{"norm_place": "pre", "bias": "all", "lr_mult_o": 1.45, "decay_fraction": 0.851, "decay_shape": "pow"}
Each number is 50 + 12 x the weight over its row's rms, rounded and kept within 0 to 99. Layers, rows and columns count from 0. The size before them is the row's rms in percent of the matrix's.

# layer 8 MLP down (transposed), 768x192, rms 0.0829, rows 578-614, columns 0-95
098:48 47 65 46 53 52 61 71 73 38 58 40 58 44 52 53 51 58 34 44 26 30 34 53 35 46 44 47 43 54 64 45 43 48 42 65 46 58 63 62 44 33 12 39 75 39 32 38 64 43 57 34 36 26 71 49 54 61 44 47 46 56 50 62 62 35 56 59 41 45 54 58 34 60 61 42 51 43 63 43 19 53 52 44 67 36 67 54 46 37 71 55 51 52 59 37
097:47 46 62 49 51 57 52 59 40 41 33 58 82 44 57 62 45 62 64 49 46 50 72 54 46 51 51 63 69 47 52 60 60 54 59 26 68 43 72 52 18 54 74 41 49 52 57 51 70 71 57 39 33 59 58 53 51 50 66 56 61 52 50 50 41 61 48 42 59 80 43 58 41 32 54 49 57 50 44 69 48 37 71 71 59 41 47 62 55 56 51 57 42 56 68 40
106:46 25 47 47 48 61 68 44 50 72 61 41 50 51 62 50 44 56 54 44 33 61 60 43 55 45 41 51 57 53 34 46 44 44 67 51 54 62 38 34 63 25 65 67 37 62 62 71 51 58 52 55 59 38 57 55 48 36 48 37 31 39 43 39 59 57 31 37 49 56 52 71 58 52 47 36 51 52 43 29 45 52 56 59 55 38 38 42 63 66 40 51 44 36 70 36
093:34 47 41 67 57 41 47 46 51 27 47 58 54 43 71 50 44 31 46 61 23 57 71 45 24 62 49 54 36 48 67 47 50 41 49 47 61 51 57 63 37 34 66 36 51 59 49 38 41 57 66 29 36 57 20 57 42 44 64 47 59 75 41 68 33 52 58 51 38 68 59 63 70 47 74 41 57 38 40 48 67 39 58 63 57 43 51 66 48 40 49 50 43 54 48 48
088:51 58 50 34 57 68 60 56 42 38 72 54 41 48 77 49 43 34 75 54 73 52 18 62 49 34 50 60 42 45 61 47 32 62 54 44 42 62 50 36 43 46 65 48 37 50 70 50 57 41 34 41 47 51 75 47 62 49 53 67 60 59 45 66 65 36 49 40 43 34 38 48 40 34 42 73 47 59 42 55 38 67 40 54 66 45 47 55 52 61 70 38 61 63 58 31
088:45 44 62 51 56 34 41 43 42 74 53 58 47 41 36 50 62 36 47 50 62 38 59 54 67 59 52 51 48 69 44 35 65 59 48 51 52 55 54 52 61 67 52 66 51 37 50 32 30 42 49 37 61 27 37 51 73 33 48 45 52 53 57 62 50 57 36 60 65 72 34 45 53 48 63 51 34 59 46 45 65 51 30 27 49 73 57 38 55 42 45 37 65 40 54 23
087:57 41 60 51 40 53 58 69 44 72 56 62 70 51 59 45 49 57 43 47 68 43 37 43 53 52 52 83 47 69 25 42 84 53 59 37 55 64 48 52 29 56 50 62 47 63 45 57 28 39 56 51 52 48 38 51 43 34 43 38 34 59 48 51 45 46 45 54 57 42 59 67 61 48 50 76 57 77 52 45 52 49 38 40 49 87 46 79 43 42 58 72 47 30 62 58
083:46 56 51 56 51 56 44 44 25 55 40 49 49 31 40 47 44 58 55 51 40 73 73 59 54 53 31 52 47 34 52 79 43 58 60 66 47 60 67 59 63 60 61 71 67 47 60 21 39 58 66 51 58 54 61 41 65 52 57 27 43 44 37 52 51 38 70 39 56 55 66 46 42 40 48 61 51 54 41 69 60 41 55 31 44 49 52 54 77 40 48 43 46 50 54 49
103:20 34 42 21 52 57 43 79 34 33 55 47 62 39 36 41 59 38 27 49 55 51 53 44 65 38 40 45 65 49 44 46 45 55 50 49 69 55 55 57 58 56 33 44 26 58 60 54 53 55 32 61 49 58 47 27 58 23 47 63 68 43 53 46 38 30 48 30 57 29 33 78 44 41 48 69 82 54 41 47 46 71 54 84 44 46 46 48 44 47 43 40 46 42 68 30
107:40 33 64 49 67 57 58 65 46 57 39 67 46 53 34 36 41 51 59 45 53 69 84 62 64 30 65 68 42 56 41 48 45 66 40 59 63 51 38 62 53 56 56 54 47 31 45 65 59 27 39 54 44 51 38 43 61 48 68 65 45 57 42 66 55 47 60 49 46 78 56 58 58 57 73 55 52 56 60 52 65 33 59 75 27 49 37 33 64 43 49 49 61 45 45 70
122:59 44 51 66 57 41 50 30 52 25 58 25 49 60 54 27 52 48 47 45 81 46 42 39 30 57 52 34 40 61 64 53 27 52 59 22 50 44 61 64 42 60 61 68 51 56 53 60 60 57 35 61 60 23 61 65 72 42 73 68 28 54 57 36 76 43 41 45 60 61 59 55 37 32 21 49 33 64 35 47 43 36 37 55 31 47 46 58 47 59 40 64 56 57 60 49
111:54 52 54 34 39 44 27 58 53 63 56 50 36 64 63 40 38 46 27 74 56 52 41 44 61 62 75 35 52 52 67 38 41 42 46 49 33 55 56 51 56 41 52 48 57 26 45 66 53 50 43 46 49 53 33 42 45 47 47 29 47 52 59 46 68 29 59 39 49 62 52 50 59 51 43 42 64 49 47 62 45 55 45 27 59 51 52 48 47 55 86 45 43 67 56 42
100:30 42 24 46 25 54 36 51 46 42 32 59 54 71 60 33 22 55 43 80 51 68 35 59 53 47 73 54 46 46 67 55 58 37 67 51 48 43 47 68 45 46 53 33 32 49 35 33 48 53 31 65 59 46 28 45 61 71 74 60 67 46 48 54 67 57 56 51 52 45 46 32 64 49 28 70 56 67 57 66 47 54 53 67 57 68 54 71 52 61 48 59 49 54 35 47
100:43 72 49 30 53 37 58 27 64 30 56 41 58 61 58 62 53 38 43 66 32 47 77 42 41 64 55 43 48 42 58 63 58 22 54 56 76 24 52 62 54 49 56 70 45 60 36 47 68 59 77 29 64 42 46 57 42 49 51 59 46 42 52 33 35 50 59 46 32 69 53 40 64 59 36 55 35 43 78 29 69 38 59 45 48 54 74 66 54 38 47 67 64 63 57 36
113:33 63 59 36 51 57 67 45 42 45 51 51 43 51 21 43 65 51 53 48 79 52 55 33 54 59 40 53 51 46 38 65 41 19 61 39 22 41 48 50 48 52 35 48 37 44 62 38 55 59 53 29 57 55 48 57 53 53 43 36 62 45 52 60 63 74 60 48 47 56 55 65 57 50 61 26 62 57 48 59 49 51 56 56 44 45 63 66 68 22 82 66 65 52 26 35
108:50 42 44 40 49 50 45 39 59 51 41 48 50 78 64 37 35 56 38 48 34 51 29 34 42 51 26 44 41 62 37 68 33 42 50 43 54 47 41 45 37 46 54 71 48 57 53 51 38 57 42 35 49 43 32 62 55 46 69 62 52 59 53 54 77 58 45 38 51 41 39 55 55 36 42 30 31 30 57 59 67 22 65 58 55 61 49 60 55 40 65 57 35 38 33 62
106:17 46 57 31 37 65 37 49 46 50 62 68 55 53 67 31 30 34 57 55 51 57 57 66 50 37 55 64 41 48 42 38 36 54 38 49 66 31 48 52 53 67 42 42 34 54 49 31 54 61 40 28 54 53 19 62 44 25 68 44 54 44 44 46 32 37 27 63 69 49 45 28 33 59 55 42 37 45 58 50 51 47 47 58 46 64 53 53 45 61 58 50 41 52 53 54
092:29 50 39 66 72 46 50 47 56 43 24 44 64 29 75 21 81 67 59 48 59 45 61 50 35 65 43 43 46 54 51 70 57 48 41 53 80 52 50 42 62 35 40 37 54 38 60 60 60 70 43 63 34 62 58 38 45 44 49 39 42 27 38 57 54 41 65 51 63 40 43 61 49 63 51 47 45 37 42 48 49 34 56 61 32 61 46 60 15 59 60 34 64 58 56 38
091:43 36 48 44 59 60 43 63 49 55 62 44 76 61 58 36 56 45 55 42 33 41 57 71 38 57 40 32 43 60 52 35 61 56 67 70 61 48 39 69 49 41 33 35 65 57 57 85 35 58 57 53 57 57 41 60 66 58 48 65 59 30 46 83 43 42 47 72 58 54 30 57 58 61 50 48 48 45 49 50 49 31 54 42 57 56 52 64 53 39 42 46 65 54 46 62
089:44 41 39 48 71 35 66 34 59 49 52 62 54 60 50 39 51 71 42 59 52 35 43 55 42 33 56 52 43 38 39 55 71 68 49 58 45 62 52 78 49 42 49 24 50 47 70 51 41 55 51 41 52 44 36 52 63 68 49 37 41 55 64 64 42 34 53 61 47 48 67 40 47 30 43 51 28 44 32 43 47 67 61 11 45 44 38 39 51 32 70 27 41 45 73 47
109:50 46 56 20 61 48 70 50 70 45 49 51 44 53 56 35 65 48 63 40 55 55 45 70 54 45 53 54 54 39 41 72 45 55 48 36 56 69 66 31 44 63 52 35 68 42 54 57 41 31 56 67 46 66 60 56 59 56 38 40 52 37 46 38 45 64 54 52 36 63 67 36 52 65 44 42 45 54 50 48 40 35 24 64 33 59 57 72 55 76 39 47 55 61 45 30
092:43 70 39 53 51 60 46 46 58 41 26 44 57 57 33 36 45 43 47 65 55 54 56 47 40 65 37 57 50 55 50 58 48 26 37 70 48 49 44 47 50 36 39 81 61 49 59 63 51 52 46 33 53 42 46 13 22 47 61 40 44 43 64 69 35 53 29 35 61 48 58 61 57 50 62 34 57 39 52 25 40 43 69 28 36 42 51 54 60 58 54 49 59 59 44 54
079:44 50 65 66 66 55 48 56 29 37 53 56 40 52 42 60 68 80 57 48 37 63 54 36 49 52 23 63 64 52 51 36 61 70 27 40 60 49 37 37 59 48 44 72 50 52 58 60 48 56 29 49 71 64 54 66 52 57 57 56 38 71 35 34 56 49 61 47 25 45 59 48 36 54 56 44 51 67 61 56 37 55 53 57 65 47 71 46 50 61 66 27 63 44 57 78
089:62 43 53 44 52 56 42 58 40 47 65 55 66 46 45 38 67 60 66 50 53 33 43 54 49 50 46 67 85 56 40 51 36 47 45 49 55 77 38 61 55 66 52 40 55 47 62 56 55 60 59 20 52 57 54 53 58 39 39 44 44 22 36 56 63 67 21 68 70 56 49 57 60 64 49 39 68 74 52 51 54 55 49 54 39 59 41 60 60 42 43 37 75 53 51 51
091:51 52 69 66 50 61 40 53 38 52 39 53 44 29 52 51 67 44 50 46 53 36 38 44 45 56 67 44 51 78 43 52 57 71 50 81 33 23 59 47 43 45 44 33 53 46 49 35 56 61 54 46 50 58 38 60 51 65 38 53 61 43 36 51 60 50 65 67 60 52 56 74 49 60 40 44 44 40 55 41 53 44 55 47 68 50 58 57 58 33 44 46 48 64 74 61
096:55 42 76 38 65 57 37 53 51 63 41 57 63 60 70 63 53 24 61 65 18 43 57 50 39 63 26 54 31 49 67 61 56 57 62 56 47 71 46 31 58 54 56 37 73 63 59 55 59 48 49 58 51 57 26 53 62 52 46 32 49 53 42 66 44 35 52 52 41 43 31 58 50 64 35 51 34 44 46 38 47 44 36 57 54 43 58 73 38 34 58 52 69 39 53 55
077:42 72 56 59 46 46 60 44 62 47 60 52 47 57 64 37 42 54 68 57 42 51 45 49 36 67 63 48 60 40 59 60 54 46 60 57 63 48 69 64 50 58 52 67 35 44 59 73 45 68 83 41 66 34 33 36 77 62 46 42 43 24 31 52 63 36 48 41 49 95 28 45 52 48 38 35 43 54 58 53 75 56 45 50 45 52 51 45 66 61 55 49 56 60 56 35
104:46 65 53 50 78 52 56 42 46 31 70 66 57 45 58 51 40 51 62 49 50 43 29 46 38 61 59 30 51 37 41 56 57 53 45 36 77 67 37 30 55 57 66 59 49 59 52 50 64 62 33 77 40 60 59 64 44 46 39 45 43 56 63 44 60 46 48 49 73 47 36 40 21 47 69 49 61 43 46 29 49 67 60 64 62 56 54 57 54 50 52 54 42 41 54 43
097:55 32 69 38 63 63 50 53 44 35 45 54 58 43 66 44 49 31 61 73 52 56 48 43 65 80 49 53 52 52 50 56 21 56 49 63 49 36 52 44 63 54 55 59 50 39 53 50 65 60 32 36 59 47 55 59 62 51 47 61 57 60 55 68 45 41 76 47 31 61 43 45 29 43 32 54 49 31 59 80 39 44 58 78 61 78 43 51 34 50 64 53 46 46 50 39
088:53 53 55 54 84 59 46 59 47 49 49 51 56 41 55 66 46 46 32 75 41 41 39 39 54 66 61 40 47 51 53 42 38 49 55 58 72 68 52 64 60 62 54 33 57 56 46 49 30 41 29 54 54 66 51 36 70 44 24 42 39 24 35 40 58 62 61 53 71 51 44 44 33 65 61 48 49 32 56 51 37 67 26 51 67 79 47 62 35 51 56 32 55 72 48 55
109:49 46 65 67 44 59 56 57 45 19 59 28 54 61 39 34 45 42 58 60 43 40 68 50 72 47 48 47 61 31 56 52 64 64 78 44 59 47 68 55 44 48 41 30 34 63 32 39 31 56 51 55 63 68 37 37 45 34 49 74 32 56 50 33 38 43 53 45 48 30 57 44 55 56 32 55 49 51 47 53 66 43 50 32 47 30 48 39 50 57 60 72 46 54 52 62
095:59 36 50 55 48 64 50 61 73 54 44 61 58 25 49 40 75 45 62 35 39 52 54 36 42 46 38 49 35 33 62 40 42 50 43 51 56 50 56 33 49 42 43 59 44 31 42 51 69 40 38 36 45 49 40 67 51 80 32 52 61 51 43 41 58 57 44 62 50 44 48 48 34 53 22 76 17 53 54 34 69 52 36 51 44 40 69 57 32 70 52 50 41 34 36 55
097:56 43 57 78 65 51 59 57 39 61 45 56 27 46 30 42 69 30 52 51 43 50 45 45 52 52 40 57 41 66 38 42 65 62 57 43 51 52 72 44 46 42 52 51 71 62 36 45 47 52 40 46 45 35 57 71 39 53 68 39 18 54 61 49 62 58 40 56 44 58 43 66 54 70 52 53 53 59 51 58 49 44 30 52 54 49 52 48 24 56 74 34 22 60 44 50
112:62 29 27 66 55 51 42 60 64 50 39 48 56 54 55 69 50 35 46 72 48 38 49 49 55 52 31 60 57 44 56 48 68 51 77 47 48 65 41 42 56 38 38 39 53 55 51 48 55 46 54 65 63 52 36 44 40 36 71 62 57 63 30 54 36 35 46 54 28 42 35 73 58 48 50 55 39 46 62 63 56 69 22 52 80 52 61 37 43 47 33 40 60 54 25 48
101:64 60 50 44 45 44 41 43 42 52 51 56 46 37 42 17 48 41 50 49 44 36 46 71 34 68 70 63 51 35 41 68 50 40 45 51 47 57 57 44 69 63 48 52 47 47 42 48 40 31 57 41 38 31 48 38 72 48 55 52 52 40 59 53 49 76 77 43 50 36 53 50 59 53 39 48 46 45 32 36 38 40 28 48 45 74 48 33 51 53 28 61 59 39 27 48
103:41 72 30 58 76 47 73 48 50 57 65 48 32 59 34 59 64 49 48 39 43 57 37 36 58 62 55 47 34 44 53 45 50 37 44 57 43 54 52 31 43 57 29 67 44 60 48 70 56 62 54 62 44 45 42 56 49 68 50 40 57 47 61 45 52 62 46 46 60 57 45 31 48 45 63 43 62 44 38 53 70 50 22 79 57 56 30 66 44 56 62 40 44 51 51 27
087:60 57 50 59 47 52 47 44 38 42 42 60 44 66 43 60 36 41 52 74 22 45 58 63 52 59 46 30 65 43 39 55 33 54 38 49 75 52 60 32 57 51 49 37 53 55 51 59 45 42 57 44 47 46 54 54 61 29 67 56 43 34 66 63 62 75 44 45 48 30 62 54 58 68 40 43 58 39 39 70 37 44 63 37 29 41 23 34 42 56 66 28 67 49 28 44
# layer 8 MLP up, 768x192, rms 0.167, rows 579-614, columns 0-95
100:38 67 48 58 41 60 28 50 58 38 45 64 43 60 56 58 69 59 49 37 29 45 35 67 53 39 70 58 49 34 45 68 28 25 38 57 42 42 50 56 49 57 46 74 60 54 55 33 41 52 64 61 51 32 43 36 39 25 49 71 52 73 45 28 47 62 42 27 42 42 65 32 57 48 78 43 45 65 38 66 63 31 49 47 35 53 41 41 45 52 66 69 45 39 55 34
094:49 53 28 76 38 31 47 37 42 48 47 38 62 58 76 49 50 47 69 49 68 45 66 70 38 52 77 74 56 36 59 48 54 63 44 52 26 46 45 52 43 48 37 68 21 71 39 61 55 41 39 39 53 34 63 68 31 39 59 35 51 53 55 37 46 67 36 46 39 28 65 48 17 39 54 24 56 65 55 54 54 48 45 53 67 40 51 39 34 66 59 51 30 49 45 49
089:50 52 43 55 40 42 69 49 45 83 73 39 45 68 44 48 42 53 62 52 55 36 46 67 56 46 40 41 58 71 29 28 57 42 20 45 39 58 41 50 46 62 26 47 48 56 57 67 47 54 49 39 42 41 66 44 60 41 45 48 62 49 43 60 68 38 32 61 33 29 59 65 48 28 72 40 75 46 29 65 48 45 33 47 63 59 39 54 64 49 59 57 55 37 37 49
091:53 49 46 37 54 40 52 57 48 53 40 63 35 68 32 51 53 43 37 65 36 50 71 59 57 42 42 25 64 51 61 58 74 40 33 48 64 41 79 49 54 39 44 54 64 32 51 57 56 56 58 82 50 41 38 55 48 57 43 49 54 44 59 46 49 55 77 61 59 73 69 75 61 66 47 30 64 39 30 58 43 52 55 30 40 62 35 52 53 32 67 49 29 39 40 67
091:59 37 36 58 57 63 56 48 62 39 43 38 77 58 76 57 31 37 48 62 57 54 34 42 54 36 37 48 58 50 69 48 28 41 51 43 66 51 34 64 71 45 55 58 40 40 26 71 78 44 67 56 34 68 47 55 31 34 70 53 40 44 54 32 22 51 50 48 56 32 63 59 56 61 44 73 71 63 49 56 54 53 68 48 44 61 39 55 70 30 45 35 54 44 49 51
091:41 37 18 50 61 43 45 27 36 29 44 24 58 22 49 51 34 50 53 62 41 62 41 37 56 59 60 42 43 66 61 65 48 55 59 65 76 51 40 44 48 46 64 54 55 31 61 60 55 40 41 52 47 46 51 44 39 38 59 43 43 49 43 43 56 63 62 52 41 74 44 49 49 42 53 45 58 34 49 69 56 74 34 50 50 51 60 57 57 28 33 37 37 67 66 63
084:59 40 44 52 34 38 52 78 47 63 46 68 30 61 50 58 39 57 53 63 50 50 73 49 36 38 55 59 68 38 57 65 36 61 37 17 52 40 83 26 23 46 47 39 41 52 56 49 54 57 50 50 42 53 45 57 41 44 58 42 57 49 43 59 58 62 45 43 47 53 44 46 46 32 53 58 45 49 43 56 45 58 29 47 43 64 54 37 51 47 56 47 45 31 45 59
101:58 50 26 52 22 58 52 55 43 55 47 31 43 32 49 64 59 61 50 64 51 54 51 57 53 36 64 45 42 43 58 52 65 32 67 50 52 49 52 43 48 40 63 53 34 52 42 61 21 49 75 08 49 59 58 63 38 59 73 50 34 61 46 49 55 70 32 51 56 33 26 49 47 60 41 42 64 66 45 65 55 37 55 67 55 41 51 42 60 55 50 38 44 50 62 41
101:47 48 48 73 26 47 48 60 59 24 52 53 42 17 50 45 43 60 46 55 58 50 67 33 38 65 32 64 60 26 30 48 38 36 35 64 48 48 50 33 49 38 40 59 38 47 52 61 40 31 43 50 46 37 63 46 23 46 62 68 62 37 54 46 50 61 34 70 49 37 50 58 65 42 52 45 61 68 62 22 50 65 77 41 54 29 58 57 38 44 53 39 39 40 44 26
115:50 37 48 40 18 32 37 50 57 49 47 49 31 46 48 61 62 63 60 60 47 62 68 64 68 59 63 61 48 51 70 47 45 60 55 40 48 46 51 58 47 43 52 38 63 65 60 30 44 44 46 75 29 57 43 52 46 69 63 49 51 33 43 56 77 60 26 36 47 66 64 48 32 38 63 53 50 48 70 75 50 46 48 51 56 44 26 57 52 38 35 39 63 65 45 60
111:34 50 59 48 59 30 45 42 69 39 53 47 45 45 57 52 46 44 52 67 67 55 54 53 72 45 63 50 49 40 51 52 37 30 54 45 45 42 33 39 56 45 45 32 52 55 61 65 52 32 69 47 15 56 70 53 61 36 66 54 32 49 34 78 39 49 45 55 47 20 75 57 46 40 34 39 53 57 68 46 47 50 42 32 45 49 55 59 43 61 36 72 63 75 13 51
099:44 73 70 61 27 52 53 55 71 45 63 48 49 35 56 38 46 33 56 50 60 60 49 38 50 49 44 57 45 34 56 43 48 61 21 42 57 85 61 37 46 60 65 45 56 59 63 41 56 58 35 46 20 60 64 74 25 61 45 47 75 59 58 52 45 37 46 54 45 57 47 46 42 58 65 48 73 37 62 26 38 80 64 58 54 46 68 52 41 42 63 57 54 26 42 42
102:45 55 45 48 63 32 36 54 35 43 34 51 60 48 50 40 55 34 61 61 56 36 42 29 46 64 62 62 45 55 60 33 41 50 35 57 35 53 69 34 31 36 61 36 43 44 45 38 62 43 23 28 42 56 56 65 41 40 43 44 50 71 59 49 54 66 53 45 65 68 52 55 53 42 51 33 40 38 40 57 50 63 76 69 63 43 39 36 42 69 56 48 31 58 40 66
107:64 45 61 52 41 50 45 69 52 54 47 49 48 34 66 55 58 41 48 45 28 55 45 50 69 42 68 64 43 45 70 59 50 57 42 30 52 45 47 42 62 62 48 55 50 58 38 59 73 65 58 47 61 48 31 47 39 43 52 56 57 42 50 45 47 39 65 35 70 27 70 25 60 49 44 45 55 45 50 82 62 74 71 61 55 55 50 34 62 71 21 45 40 13 38 61
105:74 62 60 50 68 56 70 55 51 43 44 53 45 55 48 39 52 33 54 29 57 56 49 73 47 43 44 42 66 54 58 36 53 38 41 52 56 21 55 40 55 52 68 40 64 62 57 51 34 43 42 44 49 45 64 48 57 48 34 28 69 61 52 54 33 32 39 62 58 50 21 60 73 49 50 57 70 80 28 49 43 62 30 23 47 47 36 62 65 46 44 29 56 76 67 36
109:48 51 30 53 33 49 40 62 43 64 61 52 54 54 45 60 44 36 66 47 61 33 72 39 52 48 59 64 56 46 65 43 69 37 59 61 43 70 47 39 49 53 61 44 32 59 44 55 31 72 42 38 45 58 35 84 54 30 36 41 43 46 61 51 32 48 68 65 52 65 46 55 31 40 46 19 51 28 48 25 40 55 59 39 58 54 53 34 52 56 70 58 52 47 69 62
093:46 43 51 48 52 31 44 48 46 64 43 52 49 55 57 31 49 63 55 45 63 68 64 42 64 64 42 52 46 41 50 38 68 48 45 23 62 52 66 56 62 67 54 64 49 46 31 31 48 53 45 57 40 42 45 45 51 54 36 51 33 58 46 39 52 53 44 53 31 47 49 37 30 53 61 50 57 53 65 37 45 34 51 51 49 62 60 54 60 61 50 58 56 50 51 55
091:56 67 52 52 50 48 44 34 52 49 59 27 49 36 47 64 27 57 59 47 80 64 53 65 61 42 54 54 65 61 67 43 47 39 62 34 36 35 49 41 63 51 52 45 61 46 38 37 53 41 44 64 46 52 48 21 45 39 49 45 51 68 57 56 48 59 25 52 56 30 47 43 53 55 48 59 47 62 70 59 48 75 54 55 28 58 26 52 43 44 44 43 36 52 38 37
092:33 72 43 43 31 58 58 63 45 36 40 62 48 56 47 62 36 36 58 52 42 57 53 60 54 72 38 52 45 37 62 43 35 39 44 52 70 55 68 33 66 54 68 53 43 53 52 52 55 38 44 38 52 37 49 47 44 56 59 49 62 45 45 43 53 35 38 41 51 35 62 64 61 45 59 57 39 54 75 51 57 48 28 51 17 49 46 44 55 60 47 70 32 73 38 38
108:51 40 46 64 64 52 44 55 38 48 58 44 52 44 65 40 51 65 57 58 47 65 52 45 51 19 54 38 49 47 47 52 60 60 46 66 76 57 56 36 42 59 37 56 33 43 51 48 47 31 57 46 34 58 47 57 64 62 57 37 55 52 42 55 62 43 34 19 44 63 67 61 43 63 41 32 58 74 33 63 37 46 17 39 53 57 36 48 39 53 27 66 54 67 58 45
100:61 60 27 48 51 66 48 59 61 62 40 49 40 49 57 68 50 41 36 56 63 57 46 49 57 41 55 55 53 52 41 49 47 50 43 40 46 61 71 16 66 65 30 58 54 67 63 69 61 51 77 58 47 58 64 47 64 50 45 75 63 43 25 54 48 44 51 54 42 48 43 40 70 40 33 43 67 55 66 50 52 61 46 35 46 59 58 68 44 48 60 53 32 39 52 50
080:74 47 22 35 30 59 61 40 47 62 57 51 47 57 27 58 27 64 60 64 24 57 41 43 49 29 57 40 54 67 44 65 53 26 62 59 59 46 61 53 77 29 49 41 46 70 33 47 29 29 64 65 52 48 37 60 64 69 20 52 59 51 46 69 57 72 62 56 52 78 50 46 62 50 46 47 46 53 33 41 42 69 43 44 49 51 37 85 58 23 34 59 58 48 55 51
097:47 54 50 62 56 37 57 68 66 51 22 44 22 58 42 40 46 62 47 47 61 78 55 37 59 62 32 52 38 47 49 44 63 37 43 45 28 27 56 38 32 41 45 41 50 56 52 57 53 27 48 52 22 50 33 48 49 49 61 49 48 51 37 62 47 30 60 59 44 58 25 77 80 25 37 52 54 64 48 45 54 49 66 64 46 40 35 59 47 40 66 63 46 42 43 59
091:73 56 30 52 71 64 44 42 40 68 56 39 45 33 44 29 58 51 49 54 48 54 56 43 47 13 43 58 54 64 46 57 43 41 44 18 52 45 48 61 55 37 53 42 64 80 64 68 45 43 64 42 45 29 31 46 59 46 53 43 52 67 70 31 56 54 44 56 58 33 68 48 36 48 58 53 48 57 48 57 46 50 44 29 37 36 55 56 45 49 38 66 54 39 41 17
094:34 43 62 53 35 58 55 48 49 49 46 54 57 44 40 55 33 61 42 67 67 48 46 51 47 15 56 43 64 60 45 40 44 67 55 55 50 44 52 78 47 64 57 39 48 56 65 41 52 67 51 43 60 54 43 54 57 23 54 63 68 54 89 58 26 70 31 39 50 49 60 88 75 44 65 48 49 36 45 48 61 67 38 57 59 70 38 40 49 43 31 45 36 67 65 52
079:68 53 30 49 51 39 53 60 40 43 50 21 61 51 39 42 58 56 52 43 54 67 39 57 39 26 48 32 48 47 56 38 57 31 35 56 51 50 36 21 53 60 56 61 48 52 48 34 63 42 30 56 47 54 60 57 40 54 63 58 62 61 59 14 32 26 47 33 49 45 64 37 42 65 62 62 41 54 47 49 13 64 42 57 28 45 45 67 50 41 49 52 59 42 54 59
100:52 53 49 61 36 50 40 59 44 47 46 75 52 49 43 57 59 53 20 53 49 67 72 58 53 48 44 46 44 57 67 32 37 32 49 38 26 59 58 45 71 48 58 51 38 63 65 51 56 34 48 40 62 47 68 42 30 38 47 55 49 45 57 57 34 30 41 52 22 14 54 37 62 33 46 61 54 57 34 68 45 48 50 71 73 65 36 45 44 40 39 59 52 63 48 59
094:50 55 36 63 30 34 43 53 45 54 57 28 52 49 40 54 56 57 47 39 33 50 41 39 70 17 56 50 56 50 50 36 59 56 28 31 59 59 50 44 45 48 51 56 49 67 65 40 59 42 55 40 49 53 45 42 27 41 53 52 38 51 48 45 55 55 20 60 28 34 64 40 42 32 48 68 49 48 72 45 53 62 49 43 40 43 59 62 57 52 53 45 39 67 35 58
093:46 50 42 65 62 36 55 45 51 42 58 48 75 55 38 32 37 64 44 14 50 49 63 60 36 59 50 58 37 74 57 36 52 39 59 47 46 50 35 45 40 37 60 46 62 58 48 35 43 05 42 61 68 32 48 55 36 48 64 43 69 63 52 44 55 64 40 70 52 65 38 39 49 33 68 48 34 38 41 48 43 41 59 59 42 52 38 47 57 60 49 34 54 30 35 71
118:59 38 36 57 50 61 54 52 49 62 48 53 58 48 39 45 52 42 65 48 52 82 49 69 36 36 55 48 38 55 37 52 37 65 43 58 52 75 46 71 50 52 31 53 46 54 57 45 66 53 57 57 30 30 56 56 77 48 34 24 77 55 47 43 46 36 63 50 52 24 56 54 68 40 29 46 46 65 51 48 39 70 62 43 32 45 50 74 49 45 52 60 51 38 50 49
091:51 52 29 72 48 50 61 53 43 45 48 36 62 49 33 48 59 62 22 43 38 46 44 55 50 33 49 64 45 49 50 44 63 50 47 55 48 62 53 61 52 41 62 44 58 39 84 59 41 55 30 60 57 55 56 57 21 44 35 62 69 46 54 72 57 54 36 52 34 62 44 49 62 67 38 51 36 37 69 40 59 20 42 75 51 55 52 51 49 44 44 38 43 23 67 66
099:46 37 41 31 58 43 49 38 61 44 67 49 54 11 29 58 62 70 53 51 78 48 65 45 55 47 50 44 52 28 66 52 31 35 61 49 65 57 33 33 35 56 50 42 43 72 33 65 40 31 54 64 23 53 57 68 38 71 47 43 60 49 46 50 40 54 47 61 46 61 46 27 52 51 42 53 49 41 70 36 47 64 50 57 38 45 29 27 66 50 28 65 50 33 45 45
110:54 59 44 60 63 85 60 60 50 50 64 57 53 53 51 60 58 66 58 58 72 37 73 35 33 64 57 33 56 60 57 58 74 61 51 47 53 59 46 47 59 72 76 38 55 33 67 50 49 51 50 50 46 34 53 48 52 50 46 46 52 54 30 53 48 71 46 41 50 57 61 68 49 60 50 34 41 46 51 42 51 51 53 45 59 62 54 60 52 48 55 23 16 62 47 43
103:52 61 68 63 58 49 40 75 60 41 43 35 52 32 51 41 47 60 55 42 47 60 63 52 68 34 32 37 46 47 76 26 48 56 62 55 50 21 52 47 49 50 61 53 37 34 52 49 74 54 55 46 51 47 54 62 34 35 69 76 40 70 55 54 43 26 38 42 33 33 57 35 47 48 31 53 55 38 59 45 56 49 58 38 67 60 63 37 55 50 44 49 61 47 63 64
095:72 45 34 67 50 48 39 49 50 60 55 36 44 41 60 40 48 46 48 58 69 58 43 57 42 44 38 45 61 53 42 47 74 61 52 51 55 54 49 41 35 64 49 36 43 67 36 60 34 54 56 52 31 63 51 52 63 33 48 42 70 41 64 41 62 57 41 49 66 48 42 58 65 57 44 60 46 45 47 46 37 25 59 62 44 48 50 48 50 64 50 44 54 52 48 59
090:52 31 45 51 60 48 42 70 66 64 53 46 64 50 46 30 63 71 38 35 74 49 66 48 47 32 61 50 36 57 66 24 59 45 43 41 23 49 48 36 47 31 43 47 70 45 47 38 54 43 68 50 50 39 46 65 69 27 22 47 62 67 27 51 30 47 57 47 42 51 52 46 60 39 54 42 44 44 58 36 47 60 44 74 58 72 54 28 44 39 30 66 48 28 47 54